config.toml
n_layer = 11
d_model = 640
n_head = 10
n_kv_head = 2
head_dim = 64
d_mlp = 5120
vocab_size = 19163
activation = "tanh_gelu"
norm = "rmsnorm"
norm_place = "pre"
norm_eps = 1e-05
positions = "learned"
qk_norm = false
attn_scale = 0.125
bias = "all"
tie_embeddings = true
parallel_block = false
init = "normal"
init_std_qkv = 0.0152
init_std_o = 0.00323
init_std_up = 0.0152
init_std_down = 0.00323
optimizer = "muon"
lr = 0.0173
lr_mult_o = 1.5
beta1 = 0.93
lr_head = 0.00524
warmup_steps = 200
schedule = "wsd"
decay_fraction = 0.666
decay_shape = "pow"
final_lr_fraction = 0.0
batch_tokens = 262144
seq_len = 1024
doc_mask = true
z_loss = 1e-05
train_tokens = 1461000000
steps = 5574
dataset = "wikipedia_en"
Each number is 500 + 40 x the weight over its row's rms, rounded and kept within 0 to 999. Layers, rows and columns count from 0. Numbers have three digits each. The size before them is the row's rms in percent of the matrix's.

# up: layer 2 MLP up, 5120x640, rms 0.11, rows 549-601, columns 128-255
# down: layer 2 MLP down (transposed), 5120x640, rms 0.0352, rows 549-600, columns 128-255
up549 084:503494515594475524517529451516510519463447491481533515522450570528526552565505500501463505482530508494454535453493440534517576555591459493440471491517487537481508496466473486519523478465428565527494519513492509475485520522506524529428445502552505560581509508493443496481453543467474423472475541461492500551473521512519505427461499412493497531500431485479499419423517438572526500587516
down549 091:508553543516536534524489490509526514567476550493515527464481452454511490470456549516489535560495478475504481488422518474517443597472510474505524537526483581505523487487533500459495587548473456560541466506488499543496488463507464500518459564541478442517422484456469574456490469502510567502438568541520516458534516587559464466478550466537495455480513436469464527467474499480541522493487
up550 112:478544460439504562546547454508449462451476525495512500504513531508520500532431519519511491469477467537477490563474453545488494544524500502498469525524524421499513463378560469510491487533583563531510415437494501510472479510422517539459551526460430484482517483475477452501526540454442516508558501478483477448417465544507526492471544486533450467612524435531575513502495459411457501512511
down550 112:552479558559513450510507506477514464540526482507509509462452498461548589490454489544577554463519514563456526500544580490506552540489509468491471583504498548442515532476531463492423539520634541534528556479419517536444441535514497548475499491413488514518499541558524509521463456466532539478521517490473502535505460495486514473527472443558430448549515480535551508421495450480578537497460
up551 101:530456449530551516543462491549428504555563506501579555561431471527461478494529472565499544524468472494472542470471550474521540469509546491531533608474569426481574471514475547537499491414493535443438557500457424493489504484566480426482446473488535580513467472559537474522544448485494528496494539498539445534525539523540453425520530529569524463486575515489554480440478439505495533448507
down551 096:512517457478499494480457518457436512419558422490514498551544462466494529516509438478541461537411500460496487500491489471415519469474462542514528504509454500505484495569444539491478527506552419471595517475488546521481513534558515465492535497475462565489541461456501540513426543488409473415564489503408478533528526539609533476522529469446501421560478456494544545512448512438512480461444
up552 094:414465456591506497591502487534479542476469531500476497432549497446472464530519490485461530500492513484456437487477514518477557442489515537511533461494550509513509511445427551409527510540495515533535459535532494478543563539525532516498481471455475498449527500469488520521505439457481478494503516440479457438563512471525446531548449586463467526473520495499491471413497556492529477491446
down552 096:507552494436415553442459522494482531479481465468459524530466522520497581512478521429396553464537453507452552482490529497467529575495478440509478495506542453450491486510576515541426519556451557485508505495530533582488510460505444480539463551478525493509575530547566461545454546509534555576496448492487514478498482476503481511510459456551503505554441523506477528507548463521440535475518
up553 101:492522504521512444580436504494422544495456486547501423553495548448534553558534444507480529530425531489426481515440417478531553500486507416472544508484525470551573519539551573494483571503435476531497455486507476469457514464582602538461472557462480475433498479478500477552487505470459458520501498526468531569497512528520535430532587522553542476510559526401487477449460485471552413513485
down553 102:565497526438536492579522490561456533571554496466478470501455474466501527540517496550499545559454574554488521518417537488552574566546456442483514508507466508494478492507527476519440432517461467512445511412477422528459481455504589480505509470540459534411481436526469552490501493549483533445507477469469519449425480547491459431530484476505536466476548471448470536414523431544564539575435
up554 099:478531432463516533539516565475568491444508474561504530534521458520522487515518507414576560534449514459608515523551507491474481482474516501584496444438498518536446480549513537557537540548468579489531525521455407484566499493537467512510454502501540510470508583479464468479465598503580551557476481511516523467426503505492492492415541449481550473542523454488462460517477546472480432442553
down554 101:502569515507516463521481426488558498492526529467512483464525501560539465619495567478553442494527544440545497491526475481474477491512548449480510546480565472473413517463502507460473496418427488538497503462498505510478485463474504472490532451493462417513532498437450515462469503537520521525536485464480454579500535545545439499517567442493428525488422463549495561474444519582540583549493
up555 100:477530495433619497513556503535493474463458453533454500496544479464484495542518453530519537457474424473493538460516399514539576486512495505529494529507474477446489517449513509435538582505500540483448510452522446489507600468496453545479492577452453478486469476611488544505505476439454620484482514500432464479459453518473528447521481586547472459552508515569388461402511562494555555508493
down555 099:509547595515505499474517458470449511443546481526559503508538541437531425543597508440479490506546494505480519509448507543506515483464485422506482533550425521500475466552521541470517525457428460468494503513517519551530499417458515506541504453574499520481481539432496522476525573448455527579476461435407548551496464528422515472454484466509518479540432465560477527514495466466488435523473
up556 091:515518506476471510492546457458552479569449557493497551454476532507487534511470517382468477557538453496504431422537513494449579477489498510459473519453486544480499558442423431524505450467543457538536451438455497447484528516533528477476628556548497477473472554565552474466486578523509524526509468496517495531482479572447467484453516525648567537479535501578443509463513497530499519525493
down556 092:441492442519435473509566506519481559533576551473398482470486493513484586532507496491466509491503584449550542491526525521442524478518519515512483520496449547523492449481474513503491538458495493486573457480505519545517481506478554484485573526467528545455533393490476509426463510495450461405527496480503531583415521527577481505566502542385462584469451456525532508514425553503506549516504
up557 093:524491512474515489599448516501395445514442438481503484430479525524502474524536460513473426520526522478448475544577542552508499495575441545521462481544523466476550551510577506433602494487482447500542511439508470535544477476453422515495476515465505471448510510541494534492548553506450473500514546516515480407481468463422462522486540493545515468448492467485485471421509490503493548506537
down557 097:564573505501535494472487507538467524558537399459399478593550519497413572498457544496500544456503507526527546551532525461548497498534546533537486538554542532474506497445496564513476516526536444427543477474496454514447454585441434445506505537482510543495540479532489463463491473425510511493549452469571498557523570541554444495506502440481512497467507465557458490505524576478448492549535
up558 077:488524431440560424468565488568430486557552450482470564499500452441467489541432518506506504584500442494490486460558521538463440496486498519519498484458451553454519488575532488535442512553484515461446474520487494540471472602517547520499548462507556484468539558466471540442466507503504523520546501406576511511564517474494463532510520559523507480457449515467448524562523505488510533493426
down558 090:441529506500489482466510552469521427534442556491454460498562511500488475463540487562581512464553406451526530448525506426550484580445493446565534465484488485529527407502461524476521510537479543502471482487503456490505491479469451564553534516448377522512458452502526505481498559518567503574544587533488478479465537524439479545506476527508500526514477488498454487417578471554486426546526
up559 074:517537475446501494576452478517528510422458517558441474518544475485481494510482506497473509469572474589429486522532496451463466539407552524523455571524465477517510514482432529509549505546524565491481496492451427442504525472471491544464505487426503572515533468568543494516507449483485496500502504473459461564501471485511524532405522531479489497507554512437523538567494490506502469467466
down559 075:479450455489474505524536474521413509594467470488529487527474474529454501496517484557551487518528520469462506466428482454493506492512540493452563469444413543449521483575565535454476576473452509472429513507542495523502544529475490432509500492494486507512518424472475451494458446515515398479452557494498493456518558511473494520525404553520511554539525495513517484504525508506521495509437
up560 102:461529460523478497463561536475517466555539545529409492552506465480512551528513466557406477449506527433510567472526438517508515495468499475550529486449569563445447520496527428500440516471528466489483475504505483506511576502506484525463448473530497535578491533556523489542522530524460528367537449485555465461529466534451492552442554451512468483508504454516485423461495473502536507516521
down560 097:458481536436472541451495485534463541569510483482494503580514542503532511437535427566496477499579463564517520528486551489464456506502529543478472458485485544537521412494491573543445496549472441436509460449489479436522487548496468481486494475511423531509461483564472526480511419564521497510510552571527520433480499431489523472468500522498582502544510525506479502548493507469496553502444
up561 084:483560524420562565517482501497448535515506489496508469455445527495518469438545513522475476557510480491513503543494448464560486466459560557479512441476488457537473550529516476517518465502532444498437490475494580590452479517553507487499498523578519470475468444489631545561536488541537575521605461501441532470431551486536490502491539610550522522488500467549505542503580459481518498519516
down561 082:460530531487497503551499479570394496452432520538540392552507522526512439521454468487528550475419486470469433411482476556515519440482502445505551479587472502516550468541502454499492495505532513541481428548494502547424451451525501511534468480477495530422518521445560474518534505549522537505485493513453505496550520578485506493474474543501541532472552538524473517462495489507503565528531
up562 097:497510510547419572483507482535530501494460485530440521496501509562553499496520531515463522535459500545453522487454395544477523468481524572502533564485529461503463479616540517476497493443535565565489523513538487491542575523466517553498496577540585548482488502520517494445526512546493518528507555457513464491534470444529490520466440497488531537515516482556554444502496435563539504506458
down562 093:537520529496554501472608533428519563484523539520419526539550448467531473430483528443504618547591499489407460478485487482455539510448486473435507545472542577501549515497517521497492542505498481488528477522556576489432439508526481494531472549454514505522463527517444492574532453494420453572549489442515574517456444551476484527496515511485427520529522514535550529546524543475463536427500
up563 100:470486495466449536557482505538508472604522464557532486498520493551512526583501427470549472523467482521416503532489530560581525492432497509518540507533503435428448551495533562519499527408472490472523480544493568437564514529470494553484564579465549373493481516541504533487500549508506454430467486486489493470460579537567557459475591469452533484465458437448584537521528429519525493501491
down563 103:509468475487478497446534458522541498495522432531580502515493424543567557502471597471499530516533462485473526523500456552517518446545483468547564474502482498516474515544498483509497489441500470505501438551558508480536417482455475551486573485507536436541509562575562499447524512543554515460476526480506489451425523455607490518524499523515496517469463515482541532513515468578510451500508
up564 110:447447472470538521418503469517418606450505472473507435501459507574440453559530462576559496551487438545510512468520515521514538439617568573471445516479536494480448477530518518518502508544563501514544528522460483518501552469579424464494509528490448470533428541586458535546492417592526491589440496420488561509487486511514477470487502504533499539491495462483582492553499525517493505464447
down564 110:480474468546560464509501586479534521414513538503537561477435496504526494418466614442457576541501569424535514443521450445532462534525600540478542508517465590482511444494529500512520548516477488531502555454465528496504560494463497545525456519553582552587574441529492549513530528504516511534503515540488518478389519495500475583491576544421528525476473507535499413459488503484501487565528
up565 090:545565490407483591577503474531485566542486470595425465492499540481522498474479515476534563524473448504541459478468443552482597505448422464482470444542496483568550482471478582450512426476498522559506521471471529521491473535513509475502542465475501440509428442510438559512494466430511435453455506480458452525512489569466523497390505592560475539450516486504490491510478514528514536546533
down565 087:450470437529516514513536545472546516565480548487579574474593445471446475485538449612540488531520572464521536459492475525488450491492514450532523485439457522536551444578480504522496490554520508554479530541570472484463572486438514477551502529537524532488480511505489505481567475542552494512481529506531494472529509568467456518483520514607535470447456482447574520435429532532508540463505
up566 100:468506472482508497561467468476555514499558516429450603497527508510493517535535471463486539558413453494492459535526510534498463517496525491534455514526509373507499481427491528520429540510514444511533480510515534439478557477555510560480530577463509491472552508528506519479528537532508519504467500451456399494476523492462489444504461436505525505524425474492504487513549535504507517461441
down566 104:480487494512543509574520503452500493462404509519463518515462539439534441513502514585465585540492472534501535435490559467458502530537497503467509525545487513502512535440527576526494599472550507448481527536482448496495524443501501447505424504471453445517504550518506526430474528508514529463464544531540478554543524483508508571453456507511415481477575479582456521547431439490509508573546
up567 114:542588457382496482593533553540536469498532538523490511475502518476436515457495515457516479541632546479474457514497547444532493483461550509548515414539477489472537531443500421510542534481460459534460507511525555510498525479558441445422465551469479467471597574478528473517438433467437491510449489509541516518434509464503504484491487475529521526524518520501497563465555563456459422484463
down567 112:561447521535488456497489564504500519476509533501474464527460480484538481474468423433443478501483512544453461437488460491521520510396510543482471535473477582505516410473488420458539506453525514518500487463501502480560535469437445434478532484563553585486522476537473517394437527460554513432568551500465574523437482439531549485473490487587445474480479557479520517418539547515516502508524
up568 080:504602499533505492490438538472537453534489517440414520422535531416426548528488494441434460545478545504556510517525462420492479531532477491474495504469574414509481448538506497501573545568517428486521455553426477448471470532498484535450438540485507566497478534555443532441540526442528454485610539398523476463542563518441531495515488479471530531477457502514534513542505500525528496530435
down568 081:604477486469516515458525525503495438522477436498463472560521463469455488497555465486474454520481504547452543469532480560509470432468594518487434517486570414498508485499510548571537575575479545421531512550404505504490533456531494475464538490444549464588483522524487396395527492478536481474510487490517480510489568454439584521581558499463485525497471530499517464521445493528553568528486
up569 091:541529500494515464508566517456529502505534512499493481495494540492391495522454503512462518531456566467461537558533471473487501430543449565419482428497523531497520442468541524449485448545557463544427440492501467491578463549506430556438509503511483492555445529522554478530530510473501499541510459529568506493418502496499414531523462485513490548522488437541523533476521488477470479563523
down569 086:477411556493541437451539510523474471509508500519479453514426553446584517539454527438530468484473424484528566493471523512438521489525502449483521484506430519460487495549521511481573482441517495566481480500492522518442477532463508404486541468525476525538592422441489524452479445422590524467546420570461507478441505476535411494459576498459540511443539503502517534482543509441454561479487
up570 137:517457485556492493529496507491450483432439545574593488392477554493455509538548546494443533522537502539539497437489502513480584536525567489522492462559470587479583497468487533439482480482476539455474521577505526515427539493496449431509482467506495505487539495482529488549435550497476447516501503475522534449477560531460520534530530494501474457500583460474527493473469520483523522562540
down570 133:509449597435521496490461473473502573513508512498582469475505506507452479501585520479503477496550518549541497507492504506518515455499485454478492539513468525523518542473519517410484535472525482487482547471549500406473426510470458547518497450473449569433502497541566427530503533413536498542525507528537427469458471473450455607488549569540479506540529524506563537497506470549540520534451
up571 097:507494536456524436514447475514409463512514491519499486465499472575512503505503534473517460494570512520424563596543483594551453497515479484436513504511475434472450527463526508402585472476464478572489547490467488470541510473525376522491484476554480514541461473402518428465533510536509505520489568458552487519503525471525542455464440466495532520572445445469571466501515420555496505501479
down571 096:440551435470499522484510532518466496575538477516554537487531519531523528562483617484462441449509534498480515478444532548480513505577534453512575436558445510539509504547557446493511481537522467469547414497475533467477453470495483587511579510510478551519452484499483484496527508524480447433475513404480457478481550479490414510462598489517555538553486519490492466527498430535476491527543
up572 097:452552505505427551459431461490462458525469537512478512458528506500496514564536452499455485518508553491466486493514518498484521488473506487538425543479416593394508481516515474475585521502491493496503551479511567510493501405441544510501513454489515482441539440517544416464483504425508560535488480470516478511493487551541503473504506437593467480493512534450520483521514400513517520571493
down572 092:470500518541487572532503502469525553521478486548519485410457409547536528520500473562460500486494450558467430489477507499488589486448446482506485482467468529523530457531573462501478527498521529526471569405515498544494507491448504527524511490460484478478574522448516532477480464511425484398513526470508465536537491482441449483552496527459514512439505458576489545533531424519510468558526
up573 086:523500523456527479451538553452480551513470413487485504467524523430435486517582499593531451558536502512534499581439601536449519454513488483515521489431473457537500488555533491426508508488505489493501523413492450505528499494574360441488560483487466507455458472416555485413499570497555584551530420476450488472496473533550461552464492541552525409476513481578383561468528469486479464558489
down573 084:429525567489479482540452446500495507492539491551478495555474559448498514552449534475472478483501601550412442508574509567490479577498528427573504479484549493487474551419530492493474483466535498419483502556554483445527566442510563557520510515518523600469495478480507514555484526514435552462473538510477477513463504520533604514572469506457519530523433495510489459538500525551474456526523
up574 109:467513497462484475539583475463484509475430489509469529478538503470478538528527501484523529511514463460509492486482539512488564539566504502516524431517499486452553456592490530492485487521443515469438506538500455466488470449518440492455508504542514493523439467541528490514476549461521494488532511583419523498526510472531516563574457516453501448515487581553491486515507464507558517511526
down574 100:499451466481475515487500501539461473448474498521528444491526563500577456580526441515482512537523601531424529518508538492500481511456519555433534533555503599535538501519501438500542505420466443534424486509466502464468532489515524528563505510484552518477455569540513504565487532444454532401481467490489492514491492532471479481510559559456526531548514539446456499521502445484495481548525
up575 100:517501519504583566544530465458507526409464505509518548449458503453518466534481513462480466448570501510514517454472504500532500530492566440469498507544440430505532504503509498464526469597561537501475530518492550534498489529437556513533461468454488548444520427526505535527472507534502464536469547490481510430478462444461488574499527577567465528519528449425501487508493503564521470412526
down575 102:540506563514510555458430483497558390521486504439507601566497494495488509510488492503586515453491497425494504467529536528551528457513493536545426518562493540443497518433490516476521496495520550533445430478536522427560507503563442403466471459537537477513482502512466468502513485513498510494514502511428572508512481441472473477487566460517515551568472427507462488534537556524509434499454
up576 101:459517472497506529495569497509464595578528551469541576455493459483513489394505550541527457491483459494445462518572530502526571452483455546436458510470498483511539497509493493555450563470572501471542437428450492445470510540526478526470549465505510559496482529450534469525633539519443436528485504522522392467509504520500536480486504547490495513449599517465502513519481468501460457433448
down576 093:465442480476471445504613492488425418515493493483499520546458548479499500525521532456467442515502490546495482416502529485518479453466518501479486466539488357486530471519425567432561538553435528480474479542534535534459487431475493493467509492579522519530498499506458511490442465473464499444526520458503539566417477546497485533550455423417520564436536500484461432482511507582537550498528
up577 094:471508481508528466459587450477499554537507479447542440582463520513499523474483425495530474538524497537471511527608484442535458504448528526544521565468531497478530473516531523522490494493472468484574401563480433495474500539514539454516540463499568452549520513537496526459531498454596544497555448464469504540547495416517484467502517524530460491486468613503412487495397441484545417464486
down577 093:524493519538495595547451499540504536498508463515475517475534565546469488474529469498480534516432469516506452363558524537495465517495552541489505533511473489524476484452502528481460538580449495491522526417512508488540506449478457594485473476530444491440488536521561468496434500578602470466467511450492442417513440590562407502466541505463462510468519415494482492440529514417556444464514
up578 103:488471542468522509436405531454502486554528509417558532502455542446487467493570537503561532534502467516469478475540464550532462494471522505417551527555532496436435495471412504502412466513549490556541549516474493508474490467505459509470550558498526576553459552461479499544483535535483551512495477496542444520458501550470496480450452493513418445476519560491480400476492461481509496534429
down578 092:466510531557434501523507521551517519508493547528571473545580457460514561499506514481536479464492493542532489485469581465494515482516549514550453513544506441517424484562414481434572469537422502458489501469446520524478460456508516526558447446398597468457464498554566528480532503493559495464477514447537538494548496484432536492484461535450536501552465458473478537471492478513472537461497
up579 099:535484529526551508553488530489474475527588522522507550515500505532469498435511529584457486541572519501473508545515477504494514492446533539516519619480479473461559489486536528592450494526518461486478483506472486524523474520532559491537539511460481522547493562491454582500546515423426460524459514509565524455485563528524571532408533469452474440559402435541442525469456464463547465484561
down579 096:504580443498513467451544497476446463497495560516545437520518546518501581551417506475524501516555491510475544515451442523493480530505475549496509421445516506512482596485542497557530430537521487464504520462484446552542507453536511552526506458458564537483490516518538511449485539550514546518551541518494471507484523432564482495455509527433557435474470570507517477537538559463526486513468
up580 106:509473520517503436515530516508463510497549519513542567489429526518461535485522494506467497494474516483488488494463529513489522459460472560509472530514577549502479588474468485574423481490544495541566467467499498527466515448566506442452527491421494480533523547549489448472490480536454547475466528435516477529538489445563456506443433597581548486548509467492506476474443545515521492553511
down580 105:468503509511488463522526505551541530497506485473424537493550503487547544564486497538491474475545530452565510483470457477454516535451464509551462510532447534497464530487530518584451452462523523549499446500535508520481501543503492452488575503580628501559507513492493463510464504488529576533483498518488550484480443420425449528488511478506431505491497454514517509482508561482490503426482
up581 099:510523607506452484480513609401479564541546496506469502491400577498488472551470491489513526464508524503485550593488443529541516495541532506492562554511511562463471501450544526494479478448612500565498507488491439527479488462499498497471540474471448462506499392500472567476487492427517538482466478425499509486547515489489487488530510479530527482487534475459555462559557475476547450479468
down581 100:522451421490552496593462532579487415485512504479506472428550483500508458555476513481563517508460531465528510532535472522465463428498520454542510470578477491550584493445496515511443439490518430518487528480512548555506480458577491514492442472500579567527546523571484514496517489510520460496528505565440463549554493476535538445487509493464480562483510518541504507519531504493467462599430
up582 098:556592460480494462467476456487536459508543500529452516501444536552377528548504518525551526522491510496461465518520526516438462440530560523500506501503523546466540487522521471490460505519475497451511457604506478478495459518531538500512517450480493511525494493478463508440434505548531521481610395488455541470542515439527535518496437466512501588493491489491485542499459572481485493496531
down582 120:475430557545561432460519501410555552532497554461589459521476551490529513451523482504503472495465498470445531405479504443538520500378514502492505556427459564432521490443523505490506484518454529441519517455502442552479514465489465501477475485520438477436460463447513570527593546501491454576480509485467454498500468585506435489476458495455405493459509513368486453512547523532511568483489
up583 099:493564453534498505579503442435514511450459483535486540493490519477478466443535542510550419494456524453546499498430511491481426579564514475506471493450523544491540426546469504492475531440462530449437549506398495469559527462570537525463558481480486536410460545542500551508551454476532474458537497463499468541610519530554499508506513513423507484454476560529562557485548485534504425504445
down583 093:485508545498498574478559555494513507500458562503475455502511503505539494468476546487476533513540468499506492514471545458483521481498501522530462453467484486508487576526515591488506461555567467497486456542525422471462434466482598548548465485558550561513611505536515476514550495470474467453468494547519524418457528528501489558515534497511531444518516473490567532489466599510503571493611
up584 105:479509477440473524382504520520556455523422526484504506469465548504453509507412488561530469511446540529479427482451483509482496515549478547562499420497524494493539561463505503492606519459478447505419441549508552504515449446604456506390512452511528507499492531563518501401469456441396471547479537495488523505529494529475490446534398510567512503456471521495573477474387535517507509495457
down584 096:530461546482486526533511499521561583518517427478496549574539480452530504479509476435558486546541472443508532528506501553506500504471550552558466551471425539445448489447517490514587492510520483441532567486505537490521598521533455524554504519495435549486554513497476594492544532480474458495512439574507498427487502490508478492499565446470556519416514440504506585520481563451502396435501
up585 097:434452515447564534445481490547486506527475435465516446470501510524490502515463546612458467479562527505464518541438434522549468487567613493489530468520460553475544519483464488511460502494467482451425521557496505512494565497541501445447553497497456537549472438493471494495530491518533405495455521478508498551465528506523466466500525464476475533450534484477512556528549505546495494480479
down585 096:522530460510445451505462509467519471475455565521460577506383554533545534429465524480481487453425489566490464528577503485464484514456527415432503469471504468498499560399512520569535497456464525519515587650544507588518473496456510438439472461460547511555527442483506522433544471496565551456522449531486504530440521404522511517435556503536488458535531509470474451583535527459413495450488
up586 090:493535508448509590410522498486500519470496557483470484444546546507440452555518518479443523525465473478534464595532548500440449518536437479449548487549496514526563478497433473450483590433515468540433492513536556485526451532405502508513536497474479385521547479547563519466564507515535480418543504509470526505557525528517526470536458504505424502520488509534501480507497513486460552459501
down586 087:458512534507586493509495517513475462540522461519526477493521446473511537466552489470502463547547566496562535490543512501558500558477523510504559548519444477508454465461512527538507428551492532469520456424480534488468516501495443481509488461486536532494443538531420507508510473494461516532466452547491415581500507478534476467512508517480485445567542494447526583461482504525497501524514
up587 084:578478484515480469452469463457515556531561448538597426475541517547481477474549540432589499540560499472535476447486555500536486481456500508494472529534510484541552497508548552516515545511490555471527427547450508515473510520477478526463566552530481422458500593491477468520485472478496548542471564440543455513469493501483517515561560513395590487525492521558543501518578534569571496556486
down587 081:485546526453565457526549476503519547471518590414533545474449500545494455466471460532468493492554484502478472469473446486431536524509556565492473508511517517564518500485432573473474486461505512437440434567513489494511506558493415572523562425547508529532471482440588517496496576429604492475463473551522535557512432461459499415513497515438522545437517627537487488489478478521518480489468
up588 135:533434506522482482489552478452545502432433501504424561473536462500498579543504466421381488468532525485544492534482466552488470532545467494486485515521490598508524490557390495546528468521489496488574571552575510527508524473556476510518505480473454508463491475428573535503531477475415439503500422477474521502508489549487458525521518493493541470542460458488501507423530448401508471404506
down588 171:444512525526486518517505505578500562529497492516527478550463495458509466579526513529523498537520495514479502495481450500525544425439448530558491532426522494496492481426518513503472478480452478522497452521565437529569468578459490475468494458483559434506480561480444484493469521483533496545580485486560541474526491590472488476474515525465526581461540492472474464433470571553497533523569
up589 090:452507476491462494483425561477483568486497451535573465501436470536482531506502491550540512523500525552512521505553544458484419510517536454471491460487475490515520512493479446463495531543515495514506430515546543491530439558459516537501475510464500532527427532516472473475480424569476507468440474490445555507526523488493495521527435517480466492455474577509548606505499517499486478473460
down589 092:502461478551519522486504532538496445527473414535521499469470467538510519515492582556502483463426505487531545509436440442427503567484453475531517445493493438546482534521479532491510437474522439462515530518503463438514449579469520556459511489535552506595566389443450483551483425474512537581431526516502424472468554481489520494443510461489574562474533533539456409438478543514529437523512
up590 094:504500538531530531492530498478484503427466517518470509484503487565470425522562485434485497515544522490544544474502529467460487478565546478489508502402506498525516463517518493522534568488503496539499517444439491505517551477558487478496512522454466569530429517502416472564495479491410409499477482531465510500421486546460540495559480524551530486561484433502544524581492470456545506475496
down590 103:450461468444500503542532461477491525498508436581506416605463542457478525411479517513538540482467519515536485522471464533581484499529513538563474509536494510545364426533503554414458432513476464446540552497504506466490508458544442513583568487546484493536506539536475531441532540480474516443496480446441558380579465479532497502511540504481489555476555541549469500437497516535475548517514
up591 101:548470545473542492518439449506526539457497503486466550547511487435533466470516576477468540415452526531509550478519509527451487491462517467438457524478514533531487522523475548488512513499497503505441441474470483458468497525515483554506488615492535491495554488509595502562418551519485503478496429533534509504560529523525443472498463520580455486541573482529474470568501449493531496480561
down591 116:591408482531506509481430438451485530479524608540435558507470512468487539473466435476500508500471503558532518515481485521543493530476501529462530526491529553446517479504490509505510524496507441481485569457492537484523479542457475399525512509450455525463526472456543535503492483551538507504489463495504435455505531510498452427483559500541528563535442462458572510461492508554527507518447
up592 075:465490482484585468480577431444503499529461511512532505471500501508505421495486457498576453497530484527453491502485554487515497531430490491445576455532469495527532468552521465441574521512518515524576479585512470491480481461553547475452512539503479569509531502500494426483528476480494531498456513507485494457524528486418499542458550488452495504443525606517513479500502530463512445503541
down592 073:476485475488502539516460495567428538466531469562502526548454468496564478459508468496480531544508506435531539500466510517516499471509516562553516490488496465471482524421530560481509572517518581475447449462499583410535489503511443511530514503505555498507459427549484525500534515500475484519515479478530496528476537513528503478544485496507498455476502473490470519450501498519524578454486
up593 110:489519491515416548477554536541538441538527501485513416436417534501507548544464467541506525488450521606548522499558450541492429512449485442521514509461491485447510528560480517512494465532527489492461516468464586459465462553517548550426482452476455515508496602531504488547515552519483532593496464504482515455546537492468503514406516568522526514533503488464441561496452547493476490531474
down593 100:499520528512549498495439513477509498468480519550455569545536482520503413534433596439521522541484545490511486433512553546459469538519540559466484476554518501553535435507517479530563541426495519453506463485509529577516551511489497477483525579506557513523499450469444454465529415426449439502489534513512470598465523499513537535567503476508478491540525463473560480443524394473507500497572
up594 106:464495484442500588579542478520552482468495480503514534520482512461491498429589458422511505510581485490552479566446520525512450427547523482484545408481499457542531482567568550509527504521581455502526503558483514569502435499518498540549413432525473454434533484523521465523406512467518545539509512485476465489521434441538496525468503499496467513574413540523447526562481511436479541532519
down594 109:483443516533515453498524525470538582514475597588495474414537559496533504536456496504516460475451507579502522555499511502540481544451428509539465537539537493494535418565511486507489470495491526524492533405482528478481509516476524514455512556423551571512426465541460507481507423478521526535493497543453486587551419525525471499541558479442533512470495495562554515428453515460500498466536
up595 134:470562498531471524431586516487458485509491472552489546470495486507556549485459493531477479584554486560504459487544435503468570407521482614524501478516489486580442417517463510534484525466441501497510526444501594513549480492501534471502504516514534512446526508480496430555451518547512424529477456494496536442482517456429550512512525439482447455525398542484539485508534595546562463513524
down595 131:552467539545459457467474488502488498518557505552512480485447470485433508522495473450413457482473499467498512530494519508551503525463416540506447513498487473520445515476503461487517413445504468558434441470477437519547484521555537567510547502511508529466504544581534586501523554509491517467522439466500444553504457461503454450518498519507510539465526547543453546574433498576503550469477
up596 097:519445459519530544497529479492518453487428536518506539491438515564535469544503514570500529533487477588426524507553490451545498498542487462581484468533447573507462474507568462477495495507573527479555536488423514473491482510499482483517501511451462569516517518447530508536487539444570510537506503507502544495475490564489518496615512451498525564531548508579507496482516429553476505521474
down596 097:471525510466465449552487446467482509483528504466457439460466469494512528432505469529456486539477561512516510482484518484387491500533556489431473505462549589545522472535564522515439520450480405500525566537417490468519463498425498517498481601529525448533455533464499539458519445445424434424495463524467457543521452495541494465484474453485548518522482542498488473545541507566544506509474
up597 071:480497509488542527471493485440471430544523405631533427517519538421477398460492524575526522565526465489536433475490525546506470517492556500517589459525484477499505486471461444474534431506490437576503541523467531413506510472500523479460589538517454507499489495434548464505438457508478508471471508503468522495468465479515403503474480482490529475498496505535496521588463428474496455536570
down597 072:485569491453515526466525511458517492426514425499493539478553508404427482533454523468499544509463508507460522496520509488490531469504486474470509427462558512463507457532536432534472521515484511507467448471510477420424572550410471476459464537534503565577548475515464525483526483561420487525600500532486509551485469534455502467522501401484471538489506515504545530452532485504492479473441
up598 094:482530463505588542469481520471526501532472456461534510515509435454513484492507541460507494507517522459542535449402527485531461446404553496537492513517414450493503578429526540396580460503487493558538450437491451511460514444536502528473475432474548507508566515510484537483561470490526526532478479496501493503455525461483444549486496484500458543587509487518530455523523474535501502562476
down598 097:463454533518492545546578523506564481560525500473515473506535473498524515531478564530504466500487495562498530468450520524524520495513465437477516539508492519543532555535550520513468430510475442427562553562475495529541463486513473446476450524503498484437447563478520512558515502430470423491447467551497518400473493518489591532497416509478515486482454531501479515437532484517578507385477
up599 090:519483546450460518522497480537519570501533491568531410470531481509502520454506499410485484428492487443474553477519495531475541510521499482444441559466540455478550466537455476480465517445481490468583537520488504558458496456502485513489500508495540460470463540524492523455518438492513456557459507558553535532530431563492532503523520512516407488476564522537560480460488549500505509495511
down599 093:481531522480496476505509481488483544523471503464539517517538475497526443450508427550479541491553498518504517543486506497490468507549520480557512441437450477476544495493469501417398524500526441556493544517514440514491403479510530546568504519532431495489505506487514494540550614518557554479547495489587516523506520491543452498513540509487498476533439560460469461472505515485472472574509
up600 096:548487470525511450595509547502479490446464451482503487454488503428500440502540492479517423483511495538445461527565389511521466447530535492494430505462471487528493484522499554462520542504517520580485530519470607490536531520551518534479508518439510498520537528488444449543571493532444538467444473468512506481518531417514526486507550507565507532556478528492534506487444548514497402494502
down600 102:500535454476514535559512449536490507478526447459500526503438469526514474518442490522503500446492531513523406488556525461551490383522464523549501511539445478491489501483539511499465496450472427532498545543531474498454520413503474481514498504598466460491472456418503498540454544522552413522489494474501500492529578439454488502559501568527522520454486443445477509503440453507444423557494
up601 094:498468545530509490499448469541484454514500441524539529472481488559457517517439552459485446513539464466535494579452458435505411544478509451583460520478558505490529489428463578487488453447502445445462538475502460532493537523479525457511583496457536526513568501534497508532555580519465496468538470471539473527557495495500491422484450475545459483549479541473515534516564477539550502475512